Part of a small language model's weights: vocabulary 8192.
Each number is 128 + 32 x the weight over its row's rms, rounded and kept within 0 to 255. Layers, rows and columns count from 0. The size above them is the row's rms in percent of the matrix's.

# layer 6 MLP up, 2048x768, rms 0.0222, rows 873-908, columns 384-575
size [103  99 100 102 100 105 106  96  99 107 105  95 104  97  91  95 110  98 110  99  95 104  97 100  99 101  91 100 104 103  98  99  93  97 104 100]
[[111  54  88 137 110 109  79 107 123 141 176 137 149 159 162 127  89 176 129 146 127 102  73 150 102 173 106 133 121 237 120 150 158  69 141 201  39 106 137  99  92 111  82 105 126 141 188  98 161 172 121 129 134 147 143 161 180 129 151  97 146  73  78 176 135 144 157 186 143  87  83 133  67 144 136 147 151  76 107 155 145 114 133  90 155 126 119  93  83 128 126 115 115  82 109 105 150 159 129 123  91 106 129 110 173 165 178 176 127 139 137 137 127 110 132 113  94 173 126 108 122  75 100 145 113 114 196 105 150 110  94  76 142 106  86  62 151 149  63  96 163  91 184 189 210 123 112 123 128 111 147 120 157 161 109 110  90 117 121 138 155 132 112 157  95  97 192 130 123 135 130 109 163 147 155 109 156 161 148 140 109  91  66  75  95 141 146  88 137  72 157 178]
 [ 93 163 123 120  86 138  68  76 156 172 160 105 176 103 175 133 104 159 123  97 148 117  97  82 155 135 112 153 168 140  92 160 172 135 121 121 123 133  59 110 140 193 123 157 169 160 158 103 120 123 141 133 174 138  86 160 106 134 159 103  96 106 106  98 106  98 147 174 131 126  89 110 115  98 129 166 190 205  75  77 116  68 142 131 176 130 133 133  90 105 102 180 157 122 133 149  17 160 112 115  87 120 156 154 159 171 141 108 131 105 127 124 105 177 118 153 125 113 151  98 114 167  90 135 117  99  90 121  78 175 128 154  70 192 139 113  88 159  91 131 101 176 158 102 118 104 118  63 137 138 123 125 123 159 107 168 140 123 126 107  94 123 126 152 152 158 171 170  86 112 165 155 145 161 159 180 123  50 145 122 159  93  40 160  72 131 138  66  59 104  97 176]
 [142 112  97 138  93 156 209 107  74 191 106  87  88 161 132 118 121 118  64  92  96 129 120 124 164 155 123 105 171 140 133 142 143 173 162  85 157 127 183  81 146 105 152 141 144 108 127 243 141 128 111  68 100 142 177 148 139 134  81 128  97 119 113 176 103 105  98 120 119 154 171 105 169 118 136 109 136 113  94 103 162 138 140 146 157 176 131 129 153 137 105 100  78 142 169 146 133  90  93  68 105 168  96 115 162 106 143 179  97 121 122 145 135  88 174 129 174 165 125 107  75  89  84 108 125  67 139  84 134 111 144  81 152 135 155 135 144 160  56 172 138 135 104 155 100  90 163 163 165 159 131 110 136 182  87 172 125 124 126 122 121 147  95 136 150  87 128 122  65 128 121 128 120  29  67 102 152 116 122 174 180 145  82 150 112 126 176 186 138 112 171  85]
 [113 181  97  13 150 112 129  95 167 107 143 116  71 115 144 131 148 131 104 171 119 199 136 120 185  99 139 139  41 177 154 112  88 199  84 117 173 169 151 120  62  94 116 173 117 107 100 123 156 107 109 103 110 125 136 161  93 169 117 122 153 127 132 108 106 162 137 110 128 173 144 174 126 134 158  82 123 176 139  94 145 128  93  92 178 144 110 154 127 111 149 144  83 175 120 125  65 148  80 139 118 118 133 127 130 123 148  84 155 139 113  17 110 121  98  95 131 152 131 136 122 107  88 141 157 178 150 123  96  95 148 122 123  85 156 125 198 182 121  60 124  84 138 139 126 125 126 121 125 157  70 144 134 183  92  82 105 109 169 104  86 170 147 104  54 180 114 171 160 142  93 165  91 127 128 169  78 109 174 171 160 149 112 114 121 156 133 137 139 140 200 189]
 [165 142 112 140 126 108 145 149 121 165  66 164 159 121 103 112 105 180 168 147 139 102 157 187 130  79 123 134 177 105 126 142 139  89  71 100 152 110 149 113 178 128 138 111 134 119 108 188 183 135 106 102 167 123 110  99 141 148 100 123 180  98 196 136  94 129 129 137 152 149 162 180 168 117  70 120 123 159 138  51 128 101 122  83 147 114 169 154 137 130 230 209 110  98 152 107 108  74  98 152 162 177  94 106 101 174 134 154 137 128  67 133 192  94 126 136 152 108 117  74 109 177 117 119 147  87 126 121 155 112 118 178 119 119 145 136 150 106  99 147 153 128  85  98  93 148 156 136  99 148 103 115 145 158 143 177 199  81 170 132 121 143 124 111 105 114 104 159 114 150 202  57  98 152 165  78 116 147 148 121  65 211 134 159 186 162 150  72 169 150  75 179]
 [158  78 118 114 109 185 116 103  98 136 150  80 134 143  93 151  97 111 123 107 145 118 210 118 154 101  97 171 150 118 114 118  81 138 114 179  96 120 125 172  42  73 114  89 170  94 134 161 104  99 124 127 142 110 115 148 109 107  58  97  81 186 118  92 107 114 152 173 136  86 179 137 132 191 198 119  95 123  89 133 147 145  84 160 108  82  91 159 167 164  51 139 133  70 146 130 120 170 205 134  71 103 147 143 135  78 148 145 147 168 148  75 134  88 155  89 150 125  74 140 117 127 102 146 108 108  80  80 139  96 148 137 188 152 229 157 128 146 133 129 174 135 133  82  79 106 222 182 169 113 125 151 101  17 147 230 196 125 126  74 123 122 132  66 141 141 163 106 142 183 137 142 171 116  96 120  86 151 179 203 130  87 101 148 173 155 163 209 146 166 151  96]
 [114 146 128 171 104 111 191  68 144 132  75 126 155 134 162 118  61 111  89 169 110 177 142 141  99 123 126 135 148 114 127 142 110 117 161 147 132 170 152 147 169 162 154  89 145 136 178 151 100 107 101  79 111  95 175 119 115  87 155 182 122 141 165 118 151 156 152 169  89 137 104 151 136 140 161 109 155  58 109  86 151 162 112 148 113 106 197 115 180 123 165 137 126 112 107  89  91 103 124  51  88  65 101 112 148 146  80 171 130 114 125  80  86 154 170 127 151  97 119  57 130 120  95  64 171 107 152  95  77  91 155 136  79 131 168 134 201 115 151 111 134 107 174 116 104 112 113 137 190 131  87 119  99 100 107 182 139 142  92 147 138 107 123  68 144  60 116 136 132 156 148 123 140 139 136 145 154 127 127  73 160 195 130 142 124  65  83 117 102 117 124  81]
 [129 155 151 141 146 151 145  83 164 106 146 153  45 174 130 147 177 103  80  95 154 162 124 104 121 185  65 108 130 156 101 111 124 119 133 147  73 176 144 137 196 117  85 114 134 129 111 109 102 165 153 122 139  92 169 107 165 144 114 182 141 131 133 100 160 128 135 102  79 130 126  92 114 149 147 121  75 110 147  94 121 126 176 107  48 125 143  83 203 153  76  61 104 115 162 159 200 203 125 121 128 111  77  92 143 126 142  62  66 127  39 137  49 144  93 104 136 132 128 153 134 147  92 123 133 123 113 133  85  91 126 144 118 146 149  96 164 152 125 146 172 112 143 115  71 185 141 185 183 116 134 137  85  83 104  84 120 123 105 129 147 152  90 134 157 106 181 110 111 171 151 166 141 174 130  97  75 119  79 105  81  58 172 108  89 116 121 119  43 100 145 123]
 [197 100 130 151 115 101 169 111  91 141 153  64 128  96 153 153 171 109 117 116  84 117  98  88 188 109 149 153 112  83 136  91 141 142 215 139 127 105 149 132  98  59  98 134 146 145 148 185 154 157 147  85 123  93 139 103 103 163 133 119 194 164 162 164 118  68 121 132 157 129 138  75 197 133 119 115 165 139  99 141 136 135 117 122 128 154 171 150 100 189 158 129 189 177  72 161 179 143 100 117 135 118 111  75 141  74 105 121 126 127 117  87  72 136 140 153 114  76 129 121 153 109 131 121 113 104  90 150 178 106 109 121 178 124 118 123 123 135 180  67 101 136 109 106 131 125 176 153 111 113 170 126 125 154 150  73 159 137  87 174 153 132 139 111 173 137  43  42  99 120 132 164 154 155 140 142  88 106 185 121 109 130 166  54 191 168 173 106 174 133 119 135]
 [113 147 129 125 140 111 118 120 135  58 107 139 151 152 142 102 148 111 177  89 125 163 105 121 199  96 155  98 150 170 129 105 110  67  91 164  99  85 112 141 122 130 106  71 150 111 138 105 147  90 147 122  98 107 139 187 157 128 186 114 122 108 129  97 139 175 145 126 167 139 127 141 212 139  68  85  58 143 106 118 103  93 144 156  81 153  94 105  95 137 136 175 153 108 149  97 100 146 112 115 133 195 103 128 114 114 107 122 100 153 155 118 104 135 135 149 182 119 146 174 212 101  65 158 165 161 181 118 133 129 206 160 157  87  92  89 129 159 150  91 129  93 149 227 147 111 104 102 112  89  97 151 152  94 158 199 138 184 127  59 161 148 149 171  59 120 111 134 153 175 152 154 170 170 130  88 110 109 110 127 147 172 143 141 140 117 140  77  89 158 108 110]
 [108 124 145 112 106 153 102 135 119 137 134 139 147  81 149 181 159 126 130 150 118  95 161 158 102 153 191 137  92  58  89 157 144 150 204 121  74 124 102 173 161 115 179 122 103 212 105 121 109 112 121 145 132  96 117 143  73 150 154  89 168  98 118  93 159  99  76 103 105 176 167 120 131 131 200 107 119 148 116 137 138  72 139 131 110 114 134 120 118 146 107 163 101 108 162 109  79 106  63 174 135 129 143 137 162  91 120 123 121  77 148 134 134 159 111 108 117 162 141 118 112  97 218 117 141 125 118 172 177 149 123 143  80  65 129 109 144  92 149 142 136 166 126 152  72 154  92 125  36  78 145 116 167 130 113 146 132 113 175 155 109 152 113 105 121 112 205 124 163  97 154 138 179 123 198  82  93  88 148 138  72 118 123 129 143 140  78 118  86 148 116 149]
 [151 162 157 112  87 120 162 170  65 113 128 135 132 125 122 134  75 178 132 138 124 153 151 138 108  82 141 115 160 132  89 176 152 140 158 102 133 137 174 106 159  77 143 131 112 124 107 112 105 156 112 141 142 146 120 158 156 173 103 157  84 118 124 120 171 149 131 107 142 144  52 121 134 171 186 112 115  93 150 111 128 105  73  58 121 119 135 194 128 147  74  94 102 101 141 160 136  86 130 128 111 119 142  88 100 136  59 139 101 179 102  89  72 160 153 148 180 102 122 137  91 107 196  57  90 151 108 210 129  99 144 192 185 203  57 126 137 138 100 132 102 100  72 149  96 151 133 146 193  84 138 106 126 149 139 141 164 156 126 140 105 137 111 177 133 123 131 161 133 123 160  93 188 154  48 114 139 105 168 107  98 115 143 133 123 167 151 138 126 204  93 104]
 [141  99 160 154 154 178 132 162  84 118 169 153 174  94  94  99  88 109  77  91 151  77 116 173 113 151 194  90 140 207 148  88 128 120 132 101 144 136 101 146 127 118  89 111 139 153 167 126  55 136 128  63 152 166 162 173 147  62 167 102 163 155  89 129 136 141 132  96 150 146  82 136  98 190 108 149 135 109 151 177 108 156 145 171 171 104 130 115 114 149 115  95 155  83 109 120 104 127 175 170 154 128 142 122 126 201 161 101 126 113 108 119 143 115 131 119 126 111 159  97 157 128 140 147 151 171 172 106 184 119 146 152 115 159  93 133  95  85 185 157 135 130 176 134 124 146 150 113 111 131  96 131 161  97  98 106 171 124 112 170 121 134 127 124  98 102 162 145 108 145 151 166  89 120 127 116  56 124 128 146 116  92 121 168  83 127 141 146 185 156 139 135]
 [123 127 107 127 175 117 206 118 100 148 130  77  93  81 134 126 112 105  79 186 148  76 189 122 118 161 118 103 193 178 141 121 135 186  99 105 117 136 124 175 111  39 149 134 155 149 121  79 154 121 122 172 128  77 131 138 124 147 116 126  95 112 165 110 170 163 122  99 117 106 182 111 126 138 202 123 100 131  88 151 114  95 120 138 154 118  41 160 203 158 172 108 118 150 127 146 105 103 139 126 104 112 171 107  34 102  70 100 165 130 125 125 124  88 122 177  77 126 160 166 194 100  62  86 117  81 190 171 115 121 152 203 113 170 147 138 135 127 166 150  70 108 206 124 157  86 132 134 105  68 140 138 135 169 102  28 123 146 169 100 151 111  96 146 112 108 108 154 154 105 118 143 134 127 138 101 120 127 147 133 132 152 123 145 110 131 135 115 113 143 146 106]
 [ 54 120 218 134 150  89 169 123 160  80 108 135 161 117 139 160 123 152  98 125 137 132 119 155 113 119 126 167  93 188 140 140  99 150 158 107 104 157  72 169 129 115 165 109 177 125 101 122 149 185  98 143 109 121 140 106 132 107 125  91  69 145 123 121  70 148 167 112 154 113  87 112  96 112 137 113 158 108 133 173 164 154 148 142 124 146 111 135 105 124 165  91 156 128 104 100 113 119 124 164 141  72  54 137 142 110 138 151 104 142 182 143 100 109 149 123 143 124 108 106  71 186  66 105 121  96 145 105 120  56 117 129 132 195  91 161 146 158  91  95 111 107 124  75  81 150 172 114  89 138 115 101 119  50 153 104 109 168 148  88 156 136 166 105 159 157 159 146  73 172 168 114 166 148 106  88 113 165 158 138 106  75 162 127 161 122 100 141 150 101 140 101]
 [127  96  73 163 134 108  99 163 107 176  81 105 133  97 198 113 131 131 131 143  70  60 116 104 141 105 118 135 153 143 101 181  89 136 141 176 144 115 109  93 126  88 127 101 134 133 194 140  94  82  99 111 165 121 134 150 126 164 118 128  94 183 142 110 177 105 138  98 162  89  67 176 140  61  80 118 121 121 119 138 117 111 110 165 136 126 126  86 149 100 100 114 141 150 155 109 111 140 154 156 196 126 127 160 112 164 157 107 110  93 187 163 165 114 113 175 137 153 109 127  81 138 169  85 129 126  88 135 103 173 124  89 133  76 128 131 141 114 176 163 123 156 118 103 103  85 116 126 110  87 144 112 130 146  65 136 137 186  87 100 168 182  68 114 112 151 121  91  56  80  84 140 115  28 128  87 109  95 154 108 110 152 129 167 115  99 129 196 159 110  52 138]
 [117 124 103 111  86 136  91  67 120 122 115 154 145  56 153 145 148 140 105 137 105 106 109 150 104  79 148 100 116 159 151 130 153 108 124 111 146 155 151 145  43 152 110  67 149  94 125 140 125 160 120 169  93 125 139  99 124 137 119 109  71 166 164 164 115  88 112  52 124  78 134 191 156  82 130 109 122 121 115 108 127 154 165 199 142  90 145 170 170 116 198 123  72 182  82 132 112  77 136 207 153 131 139 122 111 156 157  93 105 148 147 127 143 166  86 181  51 122 175 113  85 103 137 214  92  87 177 162 148  91 112 148 135 137 135 127 115 154  87 187 141 148 119 121 179 145 158 182 117 126 104 150 103 146 165 188 119 134 148 126 133 111 150 121 137 155 145  82 133 170 110 150  82 126 130 135 101 157 144 102 138 154  71  94 126 102  67 146 163 129 114 117]
 [ 99 136 165  85 154 125 184 144 123  86 127 184 147 178 146 160 156 137 213 131 143 123 143  98 166 105 105 203 100 168 104 143 161 112 153  83 102  88 123 144 177 138 156 117 178 163  96 113 151 116 148 160 135 156 198  82 133 136 159  76 133 131 137 111  44 153 122  72  70  83  91  67 116 135 121 163 190  85 201 111 100 121 148  94  94 110 116 145  64  85 143  77 108  86 121 168 102 132  56 121 139 134 129 142 130 165  81 104 146  99 112 150 108 141 136 115 117  93 169 125 147 131  78  96  98  71  62 118 147 120 168 112 117 130  80 126 106 125  90 142 106 133 121 151 142 133 123 139 137  84 167  93 125 146 135 129 118 107 135 141 152 150  87 150 117 137  99  70 157  94 111 164 117 126 139 116 168 143 197 167  84 142 117  99 196 150  71 177 193 151 158 113]
 [136 114 119 163 165  77 179 145 142 127 144 110  89 159 147 170 119 103 160 128 140 125 137 103 153 105 113 148 106 174 138 143 110 156 125 136  59 136  63 111  80  84 103  70 104 107 128  78 105 115 105  92 177 150 175 149 113 164 143 123 130 164 139 139 144 115 126 106 134 139  87  96 125 150 144 118 122  64 116 122 124 172 164 167  94 132 150 108 142  94 107 151  97 109 126 139 141 121 132 167 126 123  52  72 122 175 148 150  93 116 109  66 103 128 101  75 188 116  78  69 173 160 136 103 200 156  75 139 126  85 124 179 105 133 102 176 118 170 154 106 116 126 127 139 165 174  64  94  65 112  90 138 130 135 143 144 110 179 174 138 102 117 144  74 107 104 183 172 103 121 140  91  84  57 149 166 101  85  72 114 143  65 147 158 155 132  98  86  93  66 152 163]
 [134  55 128 125 117 152 135 120 173 134 139 155 129 147 100 140  98 149 108 128 172 103  90 147 111 151 156 126 106 103 112 147 131 125 142 128  89 124 143 146 109 204  85 117 110 131 109 153 106 133 135 130 124 109 146 175 137 142 122 131 145 139 170 153 135 109 110 137 131 142 138 149 159 205 144 116 115 234 112 121  83 188 154 143  73 209 138 136 122 145 122 119 130 166 163 106 147 132 135 109 192 145 114 115  94 110  99 134 131 125  88 223 173 116 159 142  80 118  79 106 108 104  99 106 128 193  98  78 136  82  67 113 129 105 119 104 157 110  66 130 134 116 137 109 150  97 135  52 182  57 235 108 109  72  83 213 136 143 107 147  72 107  91 163 154 144 126 112 101  86 156 114 117 116 165 100 126 147 106 107 152 107 154 166 170 110 109 106 128 164 125 132]
 [145 118 152 153 122 179 110  96  88  60 176 154 178  88 187 161 176 118 169  91 165  80  95  85 145  83 152 173 142  92 161 107 127 130 198 140 145 170 141  89 156 123 133 139 121 132 110 102 111 149 145 179 157 159  91 188 144  96 162  94  89  93 153 193 125 108 125 109 163  84 157 104 154 109 164 115 138 111 163  93 135 104 175 105 126 163 161 106 203  86 150 167 149 146 130 146 145 151 131 145 105 159 152 128  93  76 120 119 101  87 153 169 134 138 177 154 127 143 154 125  69 173  97 119 136 149 163 126 134 123  96 156 124 107 174 127 193  80  78  71 108 108 164 146 119 167 222 133 118 148 153 161 123 115  92 154 115 157 142 141 182 141 115 120 192 144  85 193 140 182 144  88 106 195 134 124 147  98  85  84 141 142 160 104 133 105 149 134 125 105  90 148]
 [133 134 158 142 105 107 135 105 138 152 152 101 122 176  64 148  98 213  86 132 170 141 188 145 152 103 194 186  70 147 135 132 160 114 109 160 137 169 123 123 149 146 131 124 115 111 149  99 123  92 166 165 156 163 116 166  98 141 166 162 147 146 148 132  82 107  97 145 188 113 134 110  97 154 219 120 124 174 130 111 145  83 114 193 147 126 180 194 118 128 115 154 136 113 112 160 133 144  97  95 130 119 122 110  69  92 146 215 106 159 147  72 140 178 135 143 141 139 140  23 150 137  83 101 109 132 125  80 182 129 119 157 107 129 138  90 120 187 110  78  90 137 168 143 154 128 133 127 144 101 101 188 139 134 127  94 117  92 143 168  87  88  92  89 181  91 102 163 120 124 103 185 117 111 143 165 156 118 115 109 165  79  40 149  87  60 188  57  93 109 213 140]
 [131 133 144  89  87  69 151 152 144 125 138  72 134 120 148 168 151 146 142  91 105  89 164 158 124  40 139 160 106 144 145 156  88 104 109 158 190 124 142 111  90 122 104 127 117 203 120 132 113  76 138  84 163  95 118 128 134 112  69 134 104 171 127 166 145 117 170 105 182 126  97 165 143  83 104 145 179 140 104 150 133 186  93 135 117  80 131  78 103 175  94 160  94 134 123 145  88 119 164 170 154 179  95 154  93 142 135 131 100 172 154 133 132 148 132 136 165 113 128 203 124 143 156 155 165  84 101 136 146 119 150 141 114 156 108 134 116 106 127 103 110  92 212 145  73 166 158 145  83  73 178  89 166 126 138 140 168 179 114  98  94 107 120 140 122  97 119 184 130 132 165  83 169 130 167  88 142  94 165 139 116 103 157 137 190 144 134 163 137  81 169 131]
 [168  82 115 116 160  79 108 124 145 108 151  83  95 152 161 117  90 148 111 171 141  91 104 127 163 120 209 147 125 126 154 123 175 123 186  90 177 116 110 105  96  76 120 134 128 118  88  71  83 169 164  82 158 138 118  79 179 144 178  94 154 134 103 171 199 137 110  96 103 147 175 145 119  85 119 154 165 107 131 107 185  85 139  75 104 109 196 170  60 174 129  76 136 154 175 163 146 197 142  99 102 163 134 150 179 146 116  81 176 116 111 181 204 103 118  93  72 191 135 114 132  87 171 133  96 130 101 144 112 208 138  79  66  26 141 164  84 118 116 139 144  66 121 105 151 131  98 159 122 153 147 100  91 154 102  85 112  96 151 134 124 160 138  89 129 178 119 134 160 125 150 100 130  84 154 108 135  97  62 134 125 157 127 117  91 112  64 139 165  64 117 153]
 [172 100 165 111 143 110 145  76 162 128  97 115 121 177  85 161 146 141 178  93 158 139 112 102 106 113 168 169 155 107 114 130 121 137  59 120 153 159  90 144 139 173 145 158 157 125 143 135 142 125 170  92 120 108 119 145  93 144   1 119 115 201 137  92 126 139 166  66 178  86 158 119 162 117 148 114 132 135 167  87  89 141  70  90 148 114 116 147 195 106 106 120 153 138 103 175 122 110 129 132 149 114 100 125 128 101 106 108 127 143 125 145  99  68 156 161 145 169 120  91 126 137  85  28 131 126 116 113 110  69 109 156  60 144  60 168 131 154 130 131 155 108 141 223 126 171 102 133 153 104 168  98 152  75 169 189  73 181 228 133 132 156 137  77 160  92 163 151 113 116 181 143 117 127 194  46 106  95 124 144 120 159  88 144 159 130 110 133  90 129  80 171]
 [143 120 146  98  87 130 131 124 198  96 123  97 109 139 161 136 125  90  78 132 144 144 139 156  89 151  71  88 116  83 105 111 109 130 161 140 116 145 207 116 130  79 131  90  74 139  78 134 148 122 150 138 149  83 140 141 101  87 150 111 161 142 106 138  99 203 117 142 160 116 213 143 136 136 130  92 165 106  93 194  78 145 104 112 150 154 144 105 120 105 162 187 179 137  44 130 155 153 109 164 135 160  99 118 171 145 156 122  53 138 118 138 138 157 164  84 135  87  87  59  78 116 187 152 186 108 115 151 128 121  87 139  72 103 110 168 184 149 121 141 142 165  83 110 137 128 123 169 110  69 127 150 192 116 103 102  84 163 113  91 122 152 130 160 179 173 122 173 156 121 121 197 114 141 168 167 121  72 114 114 152 103 154 122 159 137 106  98  75  69 145 111]
 [119 108  53 139 138 113 128 121  58 116 144 119 129 119 157 161 116 112 166  97 139 150  90 116 147 142 102 145 156 112 126 194  74  88 153 127 142 119 144 132 142 113 170 158 151 124 163 164 139 147 146  97 104 133  76 176  85 195  97 144 177 114  38 130  96 137 165 158  78 142  76 124 161 133 165 128 128 156 168 150  83 151 129 123 139 142  91 187  90 164 116 140 141 121  45 142 107 132 125 144 128 120 140 124 127 138 191 162 175  92 112 165 112  99 152  98 104 166 113 117 160 151 181 122 227 160 125 144 145 113 140 175 132  90 123 114 124 165 174 128 134  76 142 144 127 108 130 100 116 152  98 147 165 135 117 105 115 135 136 171 100 140 182 115 115  76 171 115 135  92 129 133  90 146 148 137 105  90 123  52 168 132 132 156 197 126 143 107 226 157 107  83]
 [141 121 159 155  86 139 154 162 105 110 131 160  67 124 111 112 110 119 189 170 129 144  64 125  97 108 108 170 204  89  94 107 223 163 144 136 145 137 123  66 181 119 129 121 111  92 143 164  77 161 135 134 128 181 212 148 158 132 107  98  61 118 189 142  81 132 139 102 146 120 102 197 114 119 101 127 144  83 168 141  93 137 144 155 112 159  74  75  86 117 145 127 159 141 151 184 105 128 150 142 163 150 147 155 134 136 155 120 155 166  90 108 129 111 126  93 108 200  91 182 108 135 133  73 119 139 109  81 120 134  57 115 138  67 159 164 120 134 164 113 128  71 108 152 154 105 143 159 130 155 147 125  91 128 170 108 151  84  99 178 155 140  81  55  85 111 150  84 149 101 124  81 100 156 115 133 153 144 128 192  80 185 129 156  84 148 122 129 132  74 158 105]
 [136 111 179 139 110 122 121 120 129 170 119 158 174  80  94 106 111  78 180 130 184  81 169 155 159 173 118 139 123 184 137 112 141 118  96  94 105 146 202 110 153 127 146 121 121 109 101 101 140 181 146 118  48 119 108 108 143  93 144  72 138 134 138 116 138 134 115 117 162 108 116  62 144 147  88 114 106  92 192 125 194 101  72 156 145 165 140  76 188 105 140  88 154 160 140 122 105 121 159 103 112 156 106 152  95  83 147 144 145 137 122 164  89 126  94 107 132 184  89  67 162 155  85  97 127 111 176 195 124 109 135 113  73 127 164 172 129 174 158 176 100 114 122 182 108 141 143 178 119 117  85 155  86 123 118 128 109 138 136  98 118 101 135 149 116  78 102 195 122 176  95 100 161 140 138 144 169 139 104  80 148 175 140  57  74  84 168 133  73 107 145 179]
 [106 150 126 150 107 114 134 139  63 131 115  73  96 156 110  89 204 126 107 158 181 112 153 191 134 139 124 193 141 152 126 108  99 148 110 117 119 139  93 124  74 145 147 143 150 119  85 199 142 109 110 128 164 130 152  55 155 183 118 108  99 141 163 170 172 100 118 148 105 193 112 144 136 111 118 114 134 155 144 102  69 139  88 125 171 122  78 156 149 110 161 106 147 108  60 195 162 133 133 202 147 140 119 151  78 154 120 113 138  83 155 123 129 122 102 139 125 159 131 162 118 156 145 158 114 133 156 119  37 150 100 107 134 130 120 104 111 120 186  99 133 120 128  98  98 124 148  67 193 184 122 100 123 141 152  98 125 103 154 112 138 144 145 114 153 119  85 155  86  52  98 141  38 158  98  98 139 139 134 193 183 129 137 106 106 168 127 150 121 164 107 119]
 [139 117 122 130  76 174 101 119 121 141 137 105 163 138 138 177  79 127  92 142  74 153 141 147 201 171 112 168 138 173  82  91 122 126 167 147 144  79 105 175 151 168  93  50 150  99 113  71 121  96 156  62 149 148  93 122 171  95 153 104 119 161 127 120 160  96 115 118 188 133 134 162 152 158  50 116  93 177 134 136 131 102 145 172  79 140 153  75 124 124 176 135 101 121 109 130 185  98 140 141 141  98 133 107 138 141 130 137 195 192 106  87 158 144 158 134  62  91  60 141 177 148  83 164 103 206 106 100  77  45 149 177 112 148 115 123 128 166 133 142 128  92 144 136 101  56 112 108 151 172 150  80 143 174 165 228 154  58 158 108 144 130 130 112 173 135 137  95 194 139 100 183  79 104 113 123  64  64 106  57 132 113 177 127 178 101 102 107 101  98  99 149]
 [ 69 162 137 148 102  64 173 140 120 147 187 146 153 115 108 145 185 116 115 127  36 182 130 127  84 122  84  82  74 151 138 142 140 106 113 102 130 202 145 156 126 169 170 110 130 152  96 144 107 115 163 176 102 119 123 110 137 148 110 147 118 117 116 148 166 120 147 176 186 110  95  90  54 135 117  82 135  72 141 188  75 103 124 134 123 137  73 111 137 179 160 186  62 101 176 131 140 163 101 143 166 166 187 105 126 100 167 168 114 167 114 119  83 141 120 118 149 122 119 108 160 119 113 121 112 114 191 136 141 130 106 162 166  83 122 104 156  95 114 183 138  65 163 107  69 118 144 192 130  88 159 139 147 147  69 195 129 129 109 139 136 167 161 163  81 131 112 151 141 122  92  64  75 139 149 137 128  82 114 156 136 126  98 102 163 135 135 149 159  92 166  82]
 [154 158 172 131 146 151 106  91 146 129  83  99 196 147 106 121  90 167 143 168 135 134 154 155 174 108 167 102 149  93 145 124 130 127 169  80 107  80 151 175 165 149 112 147 173  42 112 127 131 140 117 148 138  71 153  98 156 146 127 134  54 133 114 118 153 141 126 103  90 126 148 146 154  56  72 162 130  81  72 106 153 126 137  85 139  89 134  96 153 132  97 157 168 178 131 103  99  95 118 197 156 133 173 173 109 199 138  87 144 182 134  87 137 125 125 162 141 134 131 142  11  99 100 127 141 120 151  97 101 171 109 105 153 117 111 102 115 113 109 135 105 142 135 174 129 126 172 140 124 118 143 107 184 163 118 156 143 119 102  83 110 134  93 125 122 157 109 112 116 191 110 138 128 127 112 107  74  79 110 151  99 115 139 149 181 138 146  98 192 147 159 139]
 [136 126 145 131 119  81 131  97 132 123 136  91 188 147 150 179 110 127 103  88 106 102 103 126 119 135 139 210 128 110 159 168 127 173 122 152 163  81  97 116 153 122 121 138 156 146  85 102 116  92 147 123 157 133 176 105 121 126 134 128 104 148 108 129 148 173 138 158  58 112 131 117  83 159 154  72 143 149 123 113 106 110 123 201 149 148 149 183 121 114 158 132 117 139 146 164 102 122 121 130 140 101 100 112 157 173 148 142 146 106  82  90  80  85 122 107 169 158  67 146 136 109 148 227 161 142 152 119 162  66 141 148 160 154 202 177 177 152 179 122 116 146 188 183 112 101 133  66 118 141 107 134 174 158  79  61 120  89 130 115 105 120  92  82 100 110 119 170 221 116 148 151 173 157 220  86 116 151  77 117 135 154 176 143 156 144  98  99  80 108 115  80]
 [121 101 131 166 132 166 100  19 141 160 154  81 164 112 206 142 207 124 124 113 120 119  92 111  67 123  41 152 123 171 114  95 123  88 100 159 167 145 136 156 109 112 109 148  92 158 154 118 117 140 127  92 155  96  98 105 134 120 138 139 223 111 131 130 130 159 108  73 165 195 141 122 113 126  84 115 114 100  85 110 161 124  91 189 123 160 194 132 129 161 155 166 145 167 115 129 117 164 130 146 124 114 147 150 155 133 119 101  99 168 123 123 121 136 134 139 137 132 157 110 126 142 158 221  60  91 131 125 123 175  87 116 183 146 113  94 139 126 141 136 124  88 162  96 146 135  95 114 173  74 162 136 107 110 155 105 107 131  93 178 149 139 143 141  90  94  98  73 141 124 146 121  90 119  90 115 157 103 174 107 140 210 150 108 123 131 166 138 148 104 163 105]
 [190 133 136  95 123 144  86 150 157 121 155  95 117 167 130 107 163 160 153 130 134 154  74  87  99 143 164 110 157 132 173  89 175 103 142 108 118 146 102 133 119 138 105  90 131 163 144 132 212 140 157  57  81 115  89 141 110 147 118  74 183 116 139 120 111 127 181  69 143 108  81 125 149 135 131 187 151 156 179 133 173 133 101  50  93 112 122 156  89 143  90 157 101 185  49 172 142 175 156 106 126 115 115 100 173 170 146  80 178 112 149 120 124 123 132  99 111 120  94 117 178 125 155  89 109 118 125 102 129 151 126 103  74 145 137 159 145 140  95 128 158  97  69 140 105 132 124 155 124 163 122 122 125 133 180 184 127  98  95 146 146 122 129 129 135  97  97 149 123  64 133 205 152 169 178 169 126 106 140 154  95 186 108  71 148 103 106 134  90 100 141 124]]